From a checkpoint of a small transformer trained on Wikipedia.
Architecture: learned positions, biases, tied embeddings.
Each number is 500 + 40 x the weight over the matrix's rms, rounded and kept within 0 to 999. Layers, rows and columns count from 0. Numbers have three digits each.

# layer 7 MLP up, 1344x512, rms 0.0406, rows 351-422, columns 448-511
564510453445408544483446493560510444457524456500456422453465536474504506461441497529528488518503506497489532570469509471497508528440497507516483527503563543480525495481499534492467495533548450
467515544521537482479427491511472516500529472529555504489557557479569427453520418528455541536462508594513462421494513490474507462538480481586498546533475431474469451500521496529537490530527449
517493414577497470528443493495501469479539392483536538453594514487537547449446541548567539510541504491483489485495563487471547487522408480454490422478528485551528517458425494481502532612509492
478556472426512529485501521451533551565534455521557481455476478502540482524475458528548422490442458534482466507420501551511472541518476496479535530517468470513488464473467505456502475420553412
539415456496466524496490513461544523433557479530443465526566554531480441491535493495456499451526496491528476485495486413506530511449541466508512541561593520508466475509511500481581400469459438
544445512522574442446496482454442495462556501597477503505488573520493472519497496417443514482532410540448535535502495488496423493407492532542542500455500506568480490523528532524485506523446507
504507505509529473518529489525561467460497547474470533504403528490428527536448451505521474471529545506521462465508510487513531546445427508545536520516497478488530443531494449453472499520464484
517522589476498572491580489520466546495463472484475548507526509472496491520520532506495519564485474497481501456495489512519576607474426458442512466563516508490489449550603544543375548563471553
491536533539529518474438543491512534470551520507471471450499497474495476507513498463546518553552551467480523560526514550492511503513445470525456501500530468504523479494448514570513528473524534
615483594493438562542448496542579465452484503519548503476509438555510527485529464436530519446461494577492420514548490480477521530468480477518498447511614521528428437478540498519528501454470473
548560532512510486511559483520476464452500546479440508479481487576436472550511534446561454516489502481527503513472595404497515541484473482551481461509545501537491471478536526501520446482490467
488442462508431531505503543589473502431526509495508425489476437454502529470518539506536512539497398506519521506518456476573463541438459446529571482476522529518486551427536436496500501504482503
519509457488518479470513496499506439448497531452489491548532412484514421468505479487508492540502454434505475461412528479433578469565536515473552454497522538537491463529441554552540447487460529
480513459496467571473433582473544540529622517511481558507423484511542530577496502419469473453452437517560480510519502500492528451457539550505534608490480532503457535503459519508529496517516576
517498494513423512547484474460434555528480464549487532449551546422422521568509523447482540487483467490433544536453483542441483463483519538506549435485499464551497561433570511549503434488486490
485479531478446463564525513554483518514561477491491546574493581515495475486467524510501485478531471540444468523520521528448560422560543481570497476521590493490512479490500460521501491496457500
533495497534589556440460468531410422526546445544533496509522523479503509456452525507510541573560423549522526500509532524473517554484537488525528593507477503509501465539377572497523476477493530
547468514460499485573536517458490506461437555493534494453557430455554498507538475477483499495528568426456496523557424509486511491535544465480491489473463474475427482543510438530532520529468563
490505498477462517490458508566539479542526524568536475543415530448542412533433498453536558463509429500470487468524541499468504527531510456501479524485454485488514507490466471510604498496540580
530509489510481503596531487506483519540479488507431470448517594435464516473515493503479537496472499492521516476540558509558507534526547450370525477538465495475471518473459510498501481522446540
527499532562534489413536522574458555522528449472562474503501457479485505464466559515546564485509503503515491468480476398439446572510503512465511460497513542535532521526463514458479474559450528
485569447496515514515496480485575559544443507557498463422490456473482499507519467582470519525545470402478425533573491505449436479515445466505499543493508520550483511500477569509445500481497433
478498542453468534477537427573555463541521539553517493525504478531473584501492575552523525483507494635548436448472548529454539468436533490447487515489562465504468430566465500566550546505557520
428548512500537520500517503458504509475533449487447598485522478483501527554501427491434455507452494557532533472585472515476531474592521492549514465497498443464541527593484513469487485558556533
521502546557648510447477487562553474461525482431498470513504531566510550490494500446496491510473499492518487508509474495477464495466579475472462545508538508535489480496479569510505405554532506
523494507463409461488502498477463511582499545420539480546487484428480521520472467540535444396536433522480529528507548460515468513536539507515552533542447469532467384530440457524495542486546545
506471499475442526534488467489404457480424540560587474537497456535472574511561504497533520470463495556486474516552533478604540542462496535490528490503540558493428490476599455519377560562495519
521520563546545499548504495398480480464499446513496434505554494464591584472510555454493417464518518465541484495563538474478399475513467519587484475474537503457497482448521537511521475499518521
472488429529559499475538483409516482536570516465547478460472497482518520451534529506539490449503520455511535492478510454456474513489509493413551516480514525470481505536494405552522462547461454
564516509526528515490587498464485439484532503553499476552548502531426563594516466535478452456485531469516509530530495537473521554544476459518467525439513548582519493405469508538479511533536561
470507560472526510446536524472472444466504540518554512549531479504549463570476482522511585547480483473450549481522521484551505475474467520572513482569506586472530488485490507488517551511444490
556484436503545483459470594411493536524426529519513531503525469484439552521515469472554494485416459513476484482534470511485579469522544488503513535562474505584544486528503575560596478510474524
539493546481504520497493520517522527577429583500481487480471504528511523490476492515454452473427530502522531558500522478515563534472487477449500539488506482458497498529515501482479494507514507
522446540430527532430448439446558463537411512517449498541421511503472490445539483436456521555573482549432599561504425483498466488518477509413500562552566488560511496524505529581467544445504467
537426529529488476385519487455437490489491482528533539528539483485443421500425499502499533506446539539464440486487538466479496462471551502488448552509478431531535516542500565555490512500531522
505566435501441506413553408460462566496486552473546490497573420446463476471507514543558525493524565487491427480471478462535491483576505546443519548596479542522499507514575446520544551471506485
572482470462538431568435554524518468555493466533436532505445495470430451500431490567562587519517410473613547539481518557546555473460553507450510417471503527469403482422566497465487513497479530
495496460584515534555460523511508467507535458486509509483567467566540480531466507517526513471557435437525468502431499424479536469482484535506508485518502514480554587549526480542593517562484549
493485420460567521427522498501545494543462571528534517514507508489537451457470444577529472457520467408488543556521579492514481611514525504470535440433527571515490461532399489518517441508509493
489516496494469518506532499581610546528534539454470451513468411464474502525517560512501423518520471458461504457504489494495523550539455516447507491475521467572439514470484498455436506487530486
563470515438562494509529466487502532463423516475479545508520516474444473497502533419451504480447548542506533476505507446444517549530457468524531533464505538469518567531531559511490539483531486
547460519553473543468468580513517482521538516465539593452480455424493493515520500483504476520505503443525436480507538506501565528569499498408526549520414487544537544495508575486541501415527470
501593433490472533521558500561474594468440529527424488486522472489553519520484528444553487479498544547469561368552418526519579429530512533477480482496437472574551500521511538467500505525492482
517434510523477462498477528479491531530464556561483516488523430420492483496495440502491429425535445491539531498519501539481470544503497478481416558460527395527529438459451548564452563537543468
425561491526504469486478523493470472534509625497498471464536478481485551551446469480481466518507512498463488541516476528439556502502457535547419514475509590571546499464447488506484474502492565
561463484495542497476478482530496555578448518509449481521517550550487547476466512474478435514511394512488535492523524450561539456470491498489502493575486513545458564508504499531595420487486486
531440508565511477420502515456513459468483512512511483518463533533509499439509482497554528533521562469462545534522482459527446480452503549490495415533487489528461500461555572459503516511449495
464540513494468508554509444485538479527468513522492555489543512453511552527496461463514543504508549545575487525377506514564461535520478458501517468449492495559575548411560463440566439530397483
512517494478411546435472482474549525505473439548528565524487468473542498496554543541530514429484479484482444536505502469487468504524475536504539468500467508391487478544482522483489577545539479
513445515476518476503481552525551546454431504513520483475502464516559535467479545506587446493512472494554453498547516481418461516532531569491529433553508488490552535413456492525454534449440517
474504486467495561511498496454472479463499497501435433505454546527518477494540485546498556618532432461463510472473469496481532521541525611522538483575548487516460476537448524567530518482447507
445493521420524502504505496578528452525431534482474494555515434546475441541436520518446480456532588509473446462477484401551536462486513391441550383571416579467491529524509582524502467439445505
540463469527469548548538474529521579512542463506499522526542554563486456552447474472513513538488453425526535462477468555517432546491428496403486480481508495517454537511482538496498520462455576
511489566623477517449468480510520455461510475517473510526548522511442505522490476464511493519510488482505521616513491526512474460497449513505458518584498541493477467474509499406502494482484493
437546446464530583512511540455479517496571526487473565534487539430486558615555495526483449511429427539536497534533545485521440537519498557515537498516472537530546466495494506535581459515479484
481506501470490523538509424471546468459523521554455486577492478504503458532526515558598510483501461485481412496521501515458465445496547511500529486419484475492417516491504522529531524454442455
473492426546521502598497534529516535512460508513568491513495514466525418466520517516579450514489493540519526462483527550487430466503490460484441505551497495507476553505536515491496463528525560
479510456412367508501445442514460475504503459491559540515533495468493539574538575479460505492484491529473539493532478519442502463497508543570453448501408523531525552545476491554461433483464482
498526510537483432496420530490519500547504540439441564504544568545535519466509490492478571458487503533472535496533496502470475573498452490513440492502553455510526477539551470416470453463524476
452567596505463505445532478472410485466555502531514531476442521524563546362523468425525504503493435518486493533498499497571491542535444482423502536503506426482547608504520460494518464496487470
499528530448519491578427457467579493401426522458534517579444534540534496471561493535460471557453443430502546523492461504486441484511526539493441524480496443501510444497471519541428476506491477
516578455520574562499497440436483416435536540565478448517530592527512471472445488408472483457505476460520503528480484447539427526533568496497570481493440500475580518434547468442497482550500528
475474502476480567541512522494508487505467490472542513534508477472455501492472493543480547467587434496469507525448477529552509555547573522512481513473504516488541525431502462508505502491450520
513445473548464597454529513443495514548532429536538507436520509516521557479578489495514538540460523516519509524459516443533526478495566539437556485457500512466507514494514513508468480459442487
441453494519439475507473479520507488537484495512485570503485547465527508512501488582502411534490551528414458528507487498430488490540432498544542481489545501539542487487472448509480529565522513
488479494503532495531538495481533457544516434607476474392523490504477476566446525544526437576498534560557449478456454508495567462442490522455478488468533577473498487532533524492496495509490536
430478468532522444541532491518510577449557480515465522447455461495509492460521543574458536493492438440415475551485533539476498567472550477595418497533540518538523509433487556470541410498496485
509547540516479538502448477489463541523508487542484524528514553584463515509492520495515516472476478534409470518502575407482538541528508522466519479523472518531486452452466485464476515474460400
504530507495499523536491487445475558496538514433490471558531409469480460471504522572501490551471502511478460531482502458517476494470497487595545541523510506481551490448496460539453488538435484
494522503468490432508573472495515490439493457466516481467562468504540490445487525568462554506507501532520528481493455495515484469454460484522554520502516449451516547510472500513448504496457523
486516561414470491514492502477513470412513445505505486505526528522510530549477545515472508552477530460500505478507517545477494573482471503559524447500489468505444531486492469547477554545485529
551463477581538442433519470598478513454518449495505517500465516490553495536540517475517460496435502508487530487514527441520491474441430525390546538499561497465447505541524499476474458543492453
# layer 7 MLP down (transposed), 1344x512, rms 0.023, rows 351-421, columns 448-511
541449457477538482502511515459498481484495527437550529510459517465429528503533495493554480499461573541519523484546485517532482612483455493488558539488488502488481546535557450536522541527497556
523423578518419438478541484491449458480475429553560460568556462517491553498497488472488434508483442490451573493491440542507506506470477438418546530538434543521460461541478526568518497549492440
433427495516462530544447514506541534497535472523447444533529449507407473426545490519481524504527490605585512492513491497547479540465411476512487526483495485540522555557477469510438450487500622
517456432529470534474516542546522488493513479471498459476469538524437553472513524551530488530508538506488543479444527525511524552570498495571496540465535563442537540556588438489420545532601501
464472494503433472468498462435492479461477569489492505501540505473463470548456447427488577451368526498508510533473462495429500478472491533464559552494534454557548614544466524514553530523540507
468533534513544431461505492455497583533575527493472502469519559500423522518519451488524561532456476522466486487515508514489460519477526554424511564536510542553481489526515504575488485494482484
542464501545526531524468540498533505452539447483483491490492476451551551468524526469534537516454525467478541579485477596455557483515503529442451539478531439526480461516500517489486536476517455
518514472548453476561461496486429519541487491511487468516582512463580494442395468540553521524506542454567524474506530489500535401448399477509438456482570443461505514514491526502519506538495520
525605428511421418450456449539480456548485502519508474541417478551552480526483495473543429415497537546498588525485497510607466531464480491466454505447466513539491455529496472480457509528556506
463492478597497467437547528513477522504485469540508480495468417497485438534484500552520482510513544536500473533579524511561462525441520507473467449559482498461556493497527511397527473494482648
470442453535416450489525523471539512488452459496577535482472444495568511456492471549399535545459503487453571493523476517515469475537494521496479504490483507518516473541453465499529461553447420
509484415502513467522559584454536545516493563486473565470473522555551491612498487417554543504526546565491527615480506609475538515534558404484480416496505568515498536493450551523545563478525549
481414494482528457564454472530564584552552484551478465488489510539498452496518466494525468430553493522583486441527462511486533568488483545553482556526446571498518561467490500440479491564513503
474433597481510434424511460548423409507510565542534656464495458409548469385512539496535517466477488511533504452511527421503521513503513542394490550513511614487546482509457441446521474489457503
495487550606564558520501514464465452493468559447469501434512462463446481486466482492455504435520500467546521432577496575466509515519531531515444455443539491537541568505557568559415500532513465
449540533571491480494519464455487544519445553492500565463484442522510468483511488517542540489496523460566507426482538503506438504428489528480556627530483466466455505455456549469428488433479462
492547525452502457531528524560537477463595453525564500484480505538472523520515519449490521494542543440520517494512527508556494495544503446451582493463520424471524463475447469441537529503487384
481449514455518471462448473474501505500510483540469449474482485513519528599516452509501491470485507519538509515444532522489528496590459440529516494460506514513503487453518538441460438487504552
517481428496464495512462512452493503442508513511550510455529435437488544476500486499511461484518593441553443432422483532491478529468546483484509553524489576530549534460514544476502501487533469
494618538526486526472465550540520549492586435483523501501447410548522510456516503472491534468480463560542425460564533551572449526463506486476531566466510574494504442505430411496503491445504481
496513507492464508505499512499515449533496495459455516572521527443531515529555495516533430515479494461527547434527513489498488411472531464475495526488466568449436487485511479434518535479491540
497466461454489464483485444541449508487568527458482501527495544466451545564510549491480508457490453500484475436560464472492522524429553495454481431537446495476475463595558549429566495519523477
435543495482454459542545579535520443513445566603492456558384498474508517470456482489429535568584499523468474561481486471548533455550478444492467460461573489448493559472506455485491474490496423
478442502434525586465494446486429416470506499523501468519499515543523505501506565515531519457533477491430440488479429461539470559452561500483554497475449511422423466482500532578513526477491502
543482568424513545482563540519445552497527468491585528486484540533476520534511483477510483534548479567552531464513516618486453454531526494437472509557542438566461536498409500533479488400514518
463462458481513435503450502494462500511537488464533487504468454617451554514506516496491485454533487534529500507472562481456500546571489478504475521463548513526425568455548480554466506541558463
495524445461483504519434502538538545537490525443505440505554494500483563476450517493504496508562506428585538521398520508414508454478539525536573493532507552563502550448536498515490548477487531
462479516483504489487461514456493500542475470474521482509440492487424483458521496492544510521470491468458477477448458557526520490603488483460468535517442511471514557588516512489515415517502552
535517510487483430521546450523528565508454505494521552548568475550475495467467492464541482465504485492586523526472521512553503493470539509500574525487523500472541450483499520507571602475550448
437498422480503544535475490424552497453494535492457594459474530493514477499487564410491564455487422523501480545516567510516523467473549573408529519549581510509539538531440550475472505560488525
481527547529564462523504444502556571474499446555460537541492446477560534475514587505503540572509450536468453533519470537504466508533489438528531491486457501460491505470488575471471427534513475
480546528445448543509435490479524482527523522537520488519498504483546520455509467557477431467474515542460511483474466571465473451552543458569497558503441520433483419437458391536515492589439534
435534491539586495432435498487556541461499509519528553464486590519458547509533496483470537573529443484416473521533491572538421514566509521512511472513573442416518522445564476451453460506470465
516520552500525617547496488535527436532458531495559484499450505500482467498516491493482474510494541437470443528595483508561463436535542515518520544492553532470490479492477514515503553440460538
509482544463527411518513501476549540490484462478520502493516466513505485538511507545498566478459592470477530450544539458511405516509489507583518474551503611526417472476463433504448472489407501
521483538507522574488579533475500530555511502496501436426496463507463491547472487555547533514478595501537531491497549476504474424496526516483492473487540505492431457511537516478524498543503473
527458557469522416497475450456528474477516567451521588514496511518559478519513499466439507487545491473510536492429512465548463431463558522502563426503492466447464458569459434506512536613438515
524526448494482489470553518455522485488524569461459515465514508534504481522599532488483479549511506490520581444622462522555458554480514488456470464506509529535553517546480501471458468503475479
430428467533550461487497529545467520485546516507544471517505400530505481434444498470505493479575501497517535482483519501471509547449498513487523554558534494446532566492455489566483557457497447
520415456447423508499420520449484416598566514486494485405513503501511510471568453476504503464438532494551486545502451535522518476458495448498450484482554516510515475526524583522493550535490465
461520529609577496541506564458488490535421477535513444608530539562505536427523519528510466494492445527439485487537473576468491502541540509519514477541573548540539533455536519463470568494473459
519426498515508512556500526451482465474542510506522500475514495595535498528505517488489468512519510510524510473519553570548565475504454490544519537481390501607516510520413504501531489513524515
429455445385528517501434454444462520451539503570550545526556480522474519471575496562514488385562470564480517517468489501461477488501548506516498527593548446513456474595416479589501523499538525
464479481483498573496475491518506511464596560521466467461524531455466492497480476530506511503583454587546502545526530492427484461519499474508458429525493566521497517562555496470556449468524497
516549534439511428455559524521523606520464447520480613535514523465515458526471514471479428417569484504623516490458456567535514459535574531534447529466547469492547495537543533510498478529500517
485525473454499508567543468439490470520484535494493518423552471501493534430519506468446509513528484456550461451533441505472499531472544456475476549560461447469558519493446536453538544524539513
440509553534498504456484536527541440488534554473524510519479494526549517468550539466506487411406471489501519530450498514534468480560532535496476514477557468535505419442547558504512535529452501
527516499500389552467501433532451545518547474516506472578520450454523518536464513540491517413540471538504543473561449461523545478479479523538466531503451470435545468556470538500457555387522548
491532438544499533486463466482492525506540494504523527479424415474478545512485489506505532529529481497536518503523499469414424509583494480550564450514492419525446504469555558480545518518451567
404536531494571477477541489493524438536435532471569469516491516460461563408456493542476532449483491469420513520522499553493432509517461480482455532531522518533511476513484488487535464485429498
491493491477583523514534414529575509500488507561568568517532532518461517500484492511488488496502554525587566529500477546514482548464469418556505481481538484581477541436548406498505423466478469
530568451477474545509453464499456489577560490551520502479497551450517504538532485497528533570462598515416397474432543563469545520525488491454492404514494511511452484524496489456477508569490520
514517513492490537455486532510496488489453523508484497522553508567516529480494533412466531447520496568493437500423498447491447484553486489506469462507502598537460507501526455450485412505540489
524526477469484455485452501461527459493490423429447460488483489432511582533482486535562433509475493446426489473490549454509538502492456532551503472583506474484521451540486552460503478472461489
555478493459477521531597546475511489592547454521484551471517493479521422463533463516488481553466510470488529500478389464443437556505478491521494447476487544457541492538486453515482527531552462
527546508517451492565483508513476469471571466559537450440525468507540473444531448505488530522448524483478511530504567530434502480449541475537498457467512443517476466539448487476489445558413512
517448518476505500545463473508505489537485563491543496565517494490462532472478535488473526501551487524546420395459500525452436527507464578555550496482498442455584476464502521444467491503477504
467524453555483605492466535450561524544531504548390466501528555461471514451473575467534480455486571498546487518515554535563574453442385550448497434493443521563543550554497518504525505444509423
544504491436522550434446485431515448493491438468554464514468511549530473487570539487482514516501496554529552502498484523500468533549583439531494474458448416495510418511477505525489569432528509
491498458595566453566517468555495564583516539531537520507545461551523470501550477551503484421568470457492504558528462518496473544518475529545498503459459461504498479560433509469498471530546518
424521432488527513452487509489448490516506481511538578458541481431472533513520567491431480601489500514478464592476495480517463543554501431491436554402496522519504536464462498519475476479604462
519468490448507499487493457487464577549524444499500545443541475522483609471627483475484420423542466409522497542504435465450548578396512567577518508514463477427466468513397532466509481496513550
531481496550455425511483503512526488431505508538489530502503483508479581472413454517482538456521487511473548476468419453502524533521467509399500438539501493477466539520503454474517532536544481
502497566493486593547544470493488514539511482516519497443435479471561460487506492434455523478456527572559530508489522558432537473542581431514500523510461466495527498530484531471475491518442481
465535489491505586518457534479496506523499435569487523512507602554539536524490543449472545484475536505516445525490484508512502455487495508498504500505502602476460545491493454422540533507467465
530445529512521468438479457442383492457501504524502522571522502508481469512515476514518480437446428449496458492500498464484424633519560489491542421463549534508528546481483568526514499501527528
503501529421567485598530502494462479518428488532464470521442507472449532525513502545555478495572544466537481532545511528460448492469442474485449503532535499526461397423496478442500494587469547
507509566506511521496553574508494507537447468492474550501500445499524540510541505524484499477456496546485512530506551509556519498434511510470418451451484507436421512475462482517455516510528574
523488509516533465419446465513556482490541471537509520499460484504535524489558446459512493518486526481498511473535558571532491498556532479522525510519468494423512506492560450473498503478489506
556569446481500494492488497566529483475497405479461552458517474580481488564539544534505447490559491516442432426527580489523473457591519504477461522512495543540520474435530545544504508456507485
525490446526487451518540608470514513527565448520452524466452493458423492499471568501449588478514468511495483489578539473529528480558466518561520456450503557471564558509506421471534511486522526
# layer 7 MLP gate, 1344x512, rms 0.039, rows 352-422, columns 448-511
439450516521461479494523502466446514489548449468510504498466511477504561470471468469481449464509488443455477449502482523527464426413525494478478449502538557575522444480471549574432527490447528
567428473520587507570490421497517540546500443476549555426531519455457494522457559524467457503486450530484411627466559552504534527479500485532502555544488538614585424466432554490488547570534455
480538514401454452511435516502505524480398546552439454429510577489492512546435489500464542551488461516492437463602458500531463447491507480496524495499456493481412547568479508501518474498502539
550475456542542493564499493484527500455597496518558444579474481434554462512512555438467482466490516581463530509504497502557525546472461544514527602542554512521489588497450484492524496563532434
433507529553464468426487470462522436530491511468530506528543512395449484507434466559504517533496479558558493477570535494521463562493525517510519566503504469549550489574460469505550468594454528
396487509524506498469572457444464421487496462484423547568530491455454469457516493494546544536477462458547530463499494461529494436520537498485495529534460543519465452559518519458473507499443542
462524492506525495522470517551479501416457529448545447510402448442464554491513539488545492488495462509515516495477381455446414411559538480494420552515442509525514513462490510507519457466560490
450529432556446555539446501454570504517515444510504555505483433463501500545575489444442542543451483581440442406465543484510488516411490533468528420456470531510520502518591489529474583491482538
590494494466488511461538535461502492560485505527482414490515532470469477504489513621608503496508488537534530482467540489532543522500498468502559471469508543433498465591475508480557481572503444
457577454538503462574584459510484557482601548495530522449506528479471453477537617475519539460494483564415424474558496476472494608459461535579520501544506529605534499525468433567555556549534485
477445501459460500536545511500523464548433507507503549483525505494531580541491483576536546531519571475495524501445574530506594551490441515414461545449472457542506539506419497511574535456500477
452486479518483483491470551489447532553499546528543520502476482529519534542474497526565559514564447513499508546487519496509507457521526488581482528505506553475541536498516474511498488508487471
478399473502468495496448477512408512528492484503510571436521442466511478425536624466566553404508468509486530522582532502496486504507467494484542489511440507483464514562533477565497515526511462
545568524455524498560541495529497457475511460557543469523554493517492467501592501510521541562574492428517540573488474473471533480451505443478495436530466514473507488507481520520414495436512514
458510506476529460496512431524530499547554505540491510528502497509514563447587545557495492501458486462521462434523512559578535491537494496582525560494488491529555533501526522507439487528411523
503420480480453518587552515403457508463490517536457522468503533466523562508495509462497478475493476496472443496533496464483490500484486526487507481454580465462487495482548424604504482558521548
503468483516475549516434484457483527569558528466519450554452593518529553531457515479579496497517582496554579453451409525498499556513474493435522534556517493451524502533497514527498492422527647
487533549501499406542534507508449531509472533516464544501537490510447514539520445462469508479522459443558486515546423511506460507517507495517524486531519529491515479449494564451474475487440479
526587464470510595566545487539513485386477531493483475496507526489478486547468524471475496521504466500486462513522508460464498461577542567446433469466548549467457455543431529488600506513477472
440507536527525501501562533555548513553419492459487471509564471442494518486456475478500461499546536534524515521483455539463524437528477500511530545465468538481437514488502491522543486484474552
571489480513526470458544458506523483483528531484508571465536450527484610436512496492434559542495471552583573552509554557554485490578553492583528478478457432607570485489559502436476466514393524
422539521504544508509517512471540492534498533502576483522504539539511484498554498473461509491515451468474505521527419518495516528484440512495442453507521562510476527530562616576407522483514530
548458438528499518485379480459514512524521490560531536554464547510508571571475533504514490581467542486460507551455493503561466548517538513519482536535489524489504515503476414492465499525453448
525548477500554508458502532567575488507505540484503470548478494458523537572488485495423564529519548513531483482456562493460534414507496507566506422581510473486517483469468506501551482496511502
502577508464448488462513513490496426512524502437508393557555510509553506527493459486522431433524565448507547500518484459582492549516506512513541477549474569540485439487524480484514482470536456
465492468485525607543508464488470459463510533473498544526422486516545456484504508499531464612537476539506566446473501502449562510487450512565519508509489564531536542503491595538477508412563555
546549477505557462521476527488556460480494475460539525563485485448456466500554555463497537516535462483598510497532473430509515449505464478485515476556508477522473525540471516487481398506515437
515499511606506497507480575514504553512459446506430534443519443534526546491493545503593529561515480476441521482500467546538487507487556454547570555525571490418535536480568514531457483449499540
461518538543504413462518549475493500507497467513504494518560477496478500525503478515444541454565526554537573475463481501410471497503510552483503460452579458549447576497476488444555426445497539
513442562537562458406541483484542518532545521447519532453468461454466529485473494507456492513497514518493539585513535458507534473585519552509447496517529449555502479417420548534447517498568427
617523502467491540492468525496542537499471532498512484465484468481488523558523462525487435509453424550498587484529534476556511480460501559442487493517478513534526511526518552445532452507518493
438518473509450485419441528481541407486513509545524479459549451460424544540489474483599571545516469474517468402555475495465475504516499476483527520543475519484488468550528498535480522502490446
464467505486384501590555542431517436512539546487534460425471489516476456474508425512442500412478468498536399520556542556516576406509446478474518495550493492531554520548491456514540462512517487
536561442503524531537431562527466447537483529427496494524454522485498520447466506499557458520483543580410460486506471555556536444566535490513540498472474477525499493479481536503443502498525495
484473534511583495528478505460487443436506512525554618541470434520447515512541556485511545488478516497478451558544466537511468526468485549453471518489455465523511576417504519489567484562505577
481478533541585573476520406466577520465543528568479453405541471432542497485492477470514491486535498460505487499497540505503466465521550429482488485488459585556453555460472412470450489473514539
467524528487544482471522502513465500480489532592509493506523431425457480492478455480575510550508560529465530549464519596593448550533460510518516532546442509497487508528501450515484479450427441
509480476471533507446521545435559488474512414544460471461529507518580517518542433488575505539472431511472516543536548498534493502443429507475464472491497520540523412515454545547481483527500543
530428598520485460466531546479421506617384472495546492471518537507461530490568475496480513593528496513519558477469474482514531440518514461510536519481461503448538494462466483488478495530541482
458504573476515482512496508476559505478473527504467457542509563550509527531482565549525502498528504537511476469522493476474533531503532473515500422512436512468489528503465481496489468471500541
530499581476576475505526523517531520387461476481447510447546541570463515500496517469575490454464463505486470541504490470464465471486484512523466474486539537492522532521456413460538537523493509
516490464505493449500542492508497523492471544498552480487503487524501489544520472580463524531507530469508445547529468490454445477442486451611514482488505463465579526486520495554568548506455475
527532540508499514580492517468526554507489507494505520493506527405549465502469489485466407502548572447522462448548553451502453548550461464470547467499538515538481530541534530489436448512475484
483500516529522512511533440489472477505465480489481565509464519414574420444483439489483473503497479523531502517431528532531562562498547560525484491469545432524498490548519557481559513546523523
520476496491422470513475567535471553479533568503511440645538482580436445547474579488576546523539552516486520514456517540511431560496443504460465541514489508496432509536522463573537532508473468
476497515549552485520423506484541528485545530474541524436545442560599517506488500525593539488450492461445462526505571510446521512424519489488536533457492502467528405497503460533556494462471524
501386521505518490475532418507530511470526468509528442484484438526488451571509534474536495494530509491476532573490467549470558477426448546459460511488514374562464489526509465525548432479470555
507528507536584537522515537587448421500448455510470420515502480514525451512473433533542499497567522566520523496526437520554519487528523575461518473473483495569513528468511504497469547545476516
513537540527562476508554558445495488445519578532549478562503422542492505551382600552512519484507495523485430407508442486540521511545490472543517500458494555456463510426550532468493430516472533
521507531482457509495498494494519512506534536467497495533477535479506487519515483515465423438510488544533494454482469540524593545496553491474512581534513530507527545523442488456583469528504465
533506470515489532503539579515494471495488616510462375453472538434476473477561541441556504508513551474475483450506528497527440530475521541566499500446500427512470470556523532535559503568511467
456572483500479552487444563479587448534490521555468490509478510471475500462455424478489488469477495472469466533476508464536470532514507501417445527449472568481420404519450581455422558445452476
555442579509509519476447455483526451558488497426519444558442463575449464471495436483522438519535467514463410599515470485520551494477522500478469552433480522508421522431567525476480454523451510
509511508510507539489513454509526465535555521529506517459540521497497482542583531503513503474490472505435505515496524470524494512525485566543456493561566497428518527468470587543507504501518432
507506510477483510517573483454561558504522455451560466473555431509501501555465468545529474473480469506574506517495533512528524513487493560536445415514505452450486549544536497465548515436523527
475484494554457515503447514486531503492509518497537525558519481575489498476488484538539496556475510470507536528548477548490529526503504447529472482471466472489556499513537572428499527494536477
530424515553508462529464451534500506544523549571538571485427440574463499564497533534525500434494540542467518539561437520514517475444451439507457449381492467433460461426464496467492493504510506
502485501589544466557450518519480434522521489528556493549493535506503474443516449505474399491485550558490486503457511479480420544491462435518517445513479513560612445502522457489544473479536448
536457368373468548472438574494474526539504482493481406530468472490484469558467500503476482570459522474565444485468555495578562417490570490474462531462489513535475503518464452474495505511520421
499503537499461556534574471481472541450532503501507486531539478476535537462503464465501530508497532441450426547533591494499449546455524512477552480498394455504483466421408512481506574481428467
497483532512458530536530461492501507420477558419562444551513506495548494516513456528410538536564497563518517494495549502518524517499548469419490518513516535545461509553503526511480432458520416
440461510472474485501506550542495496545508482516543497502461457495491501587489521534511482537398472493480538548530498489464512536529508510552491518522579520530485462487531469550466479493452575
468517464512505451498460501488468569465420477526459516461496489507484494481460502467538490535544566499462487506484525426497479482480466473533450472503489558546572570476436495476521487487597432
473503434498499485537551520381535461482527487506544480543474525456506547502466477497483430496494489423497578487543547422552489586495497463473488516484495454514505485512503489554482501470497464
495475544477454510505511484549476504459511507505538546572485435481549474405492489546568537538538570505502450484495540488488495512519448453585487452511508529500474480489508497428492492447558534
442444456481503505504454518532528528466525542463524471465516476505472453487539529542522585493512504420442537518497547472473539616472458441532480493466522536555473519487510522491537513497507495
583540551497501507528504525496460457539515509497497410520467428468499498526505558451526494496610510482584422542464489577421511494528471531497588502488394471519466497556543486566473494520506536
549463522505441508473591465474459431579523521448464491418494471470482457519509535541560521512537454460449549506534390513481508549515535540464493476517509500524480456450484560516502473532479513
481458542440448509478561513455530478441493557424486540537500563463514520445503476431527496509475504537472544524503494482482574492379485582559523435513572430583467531444506428464565431505365546
492405434496432559559523461515546456462470483547522563523506533506466511484563457480496567493493473518496477532529475578500524502487562514537484539553539451506444496487475524551572508504479521
499538515437557481486450548514519475525497558495501467463486540524507533497470519505570550462510545504468395514499481504531496490523548541489424535547500464576523479512501527499480530455441481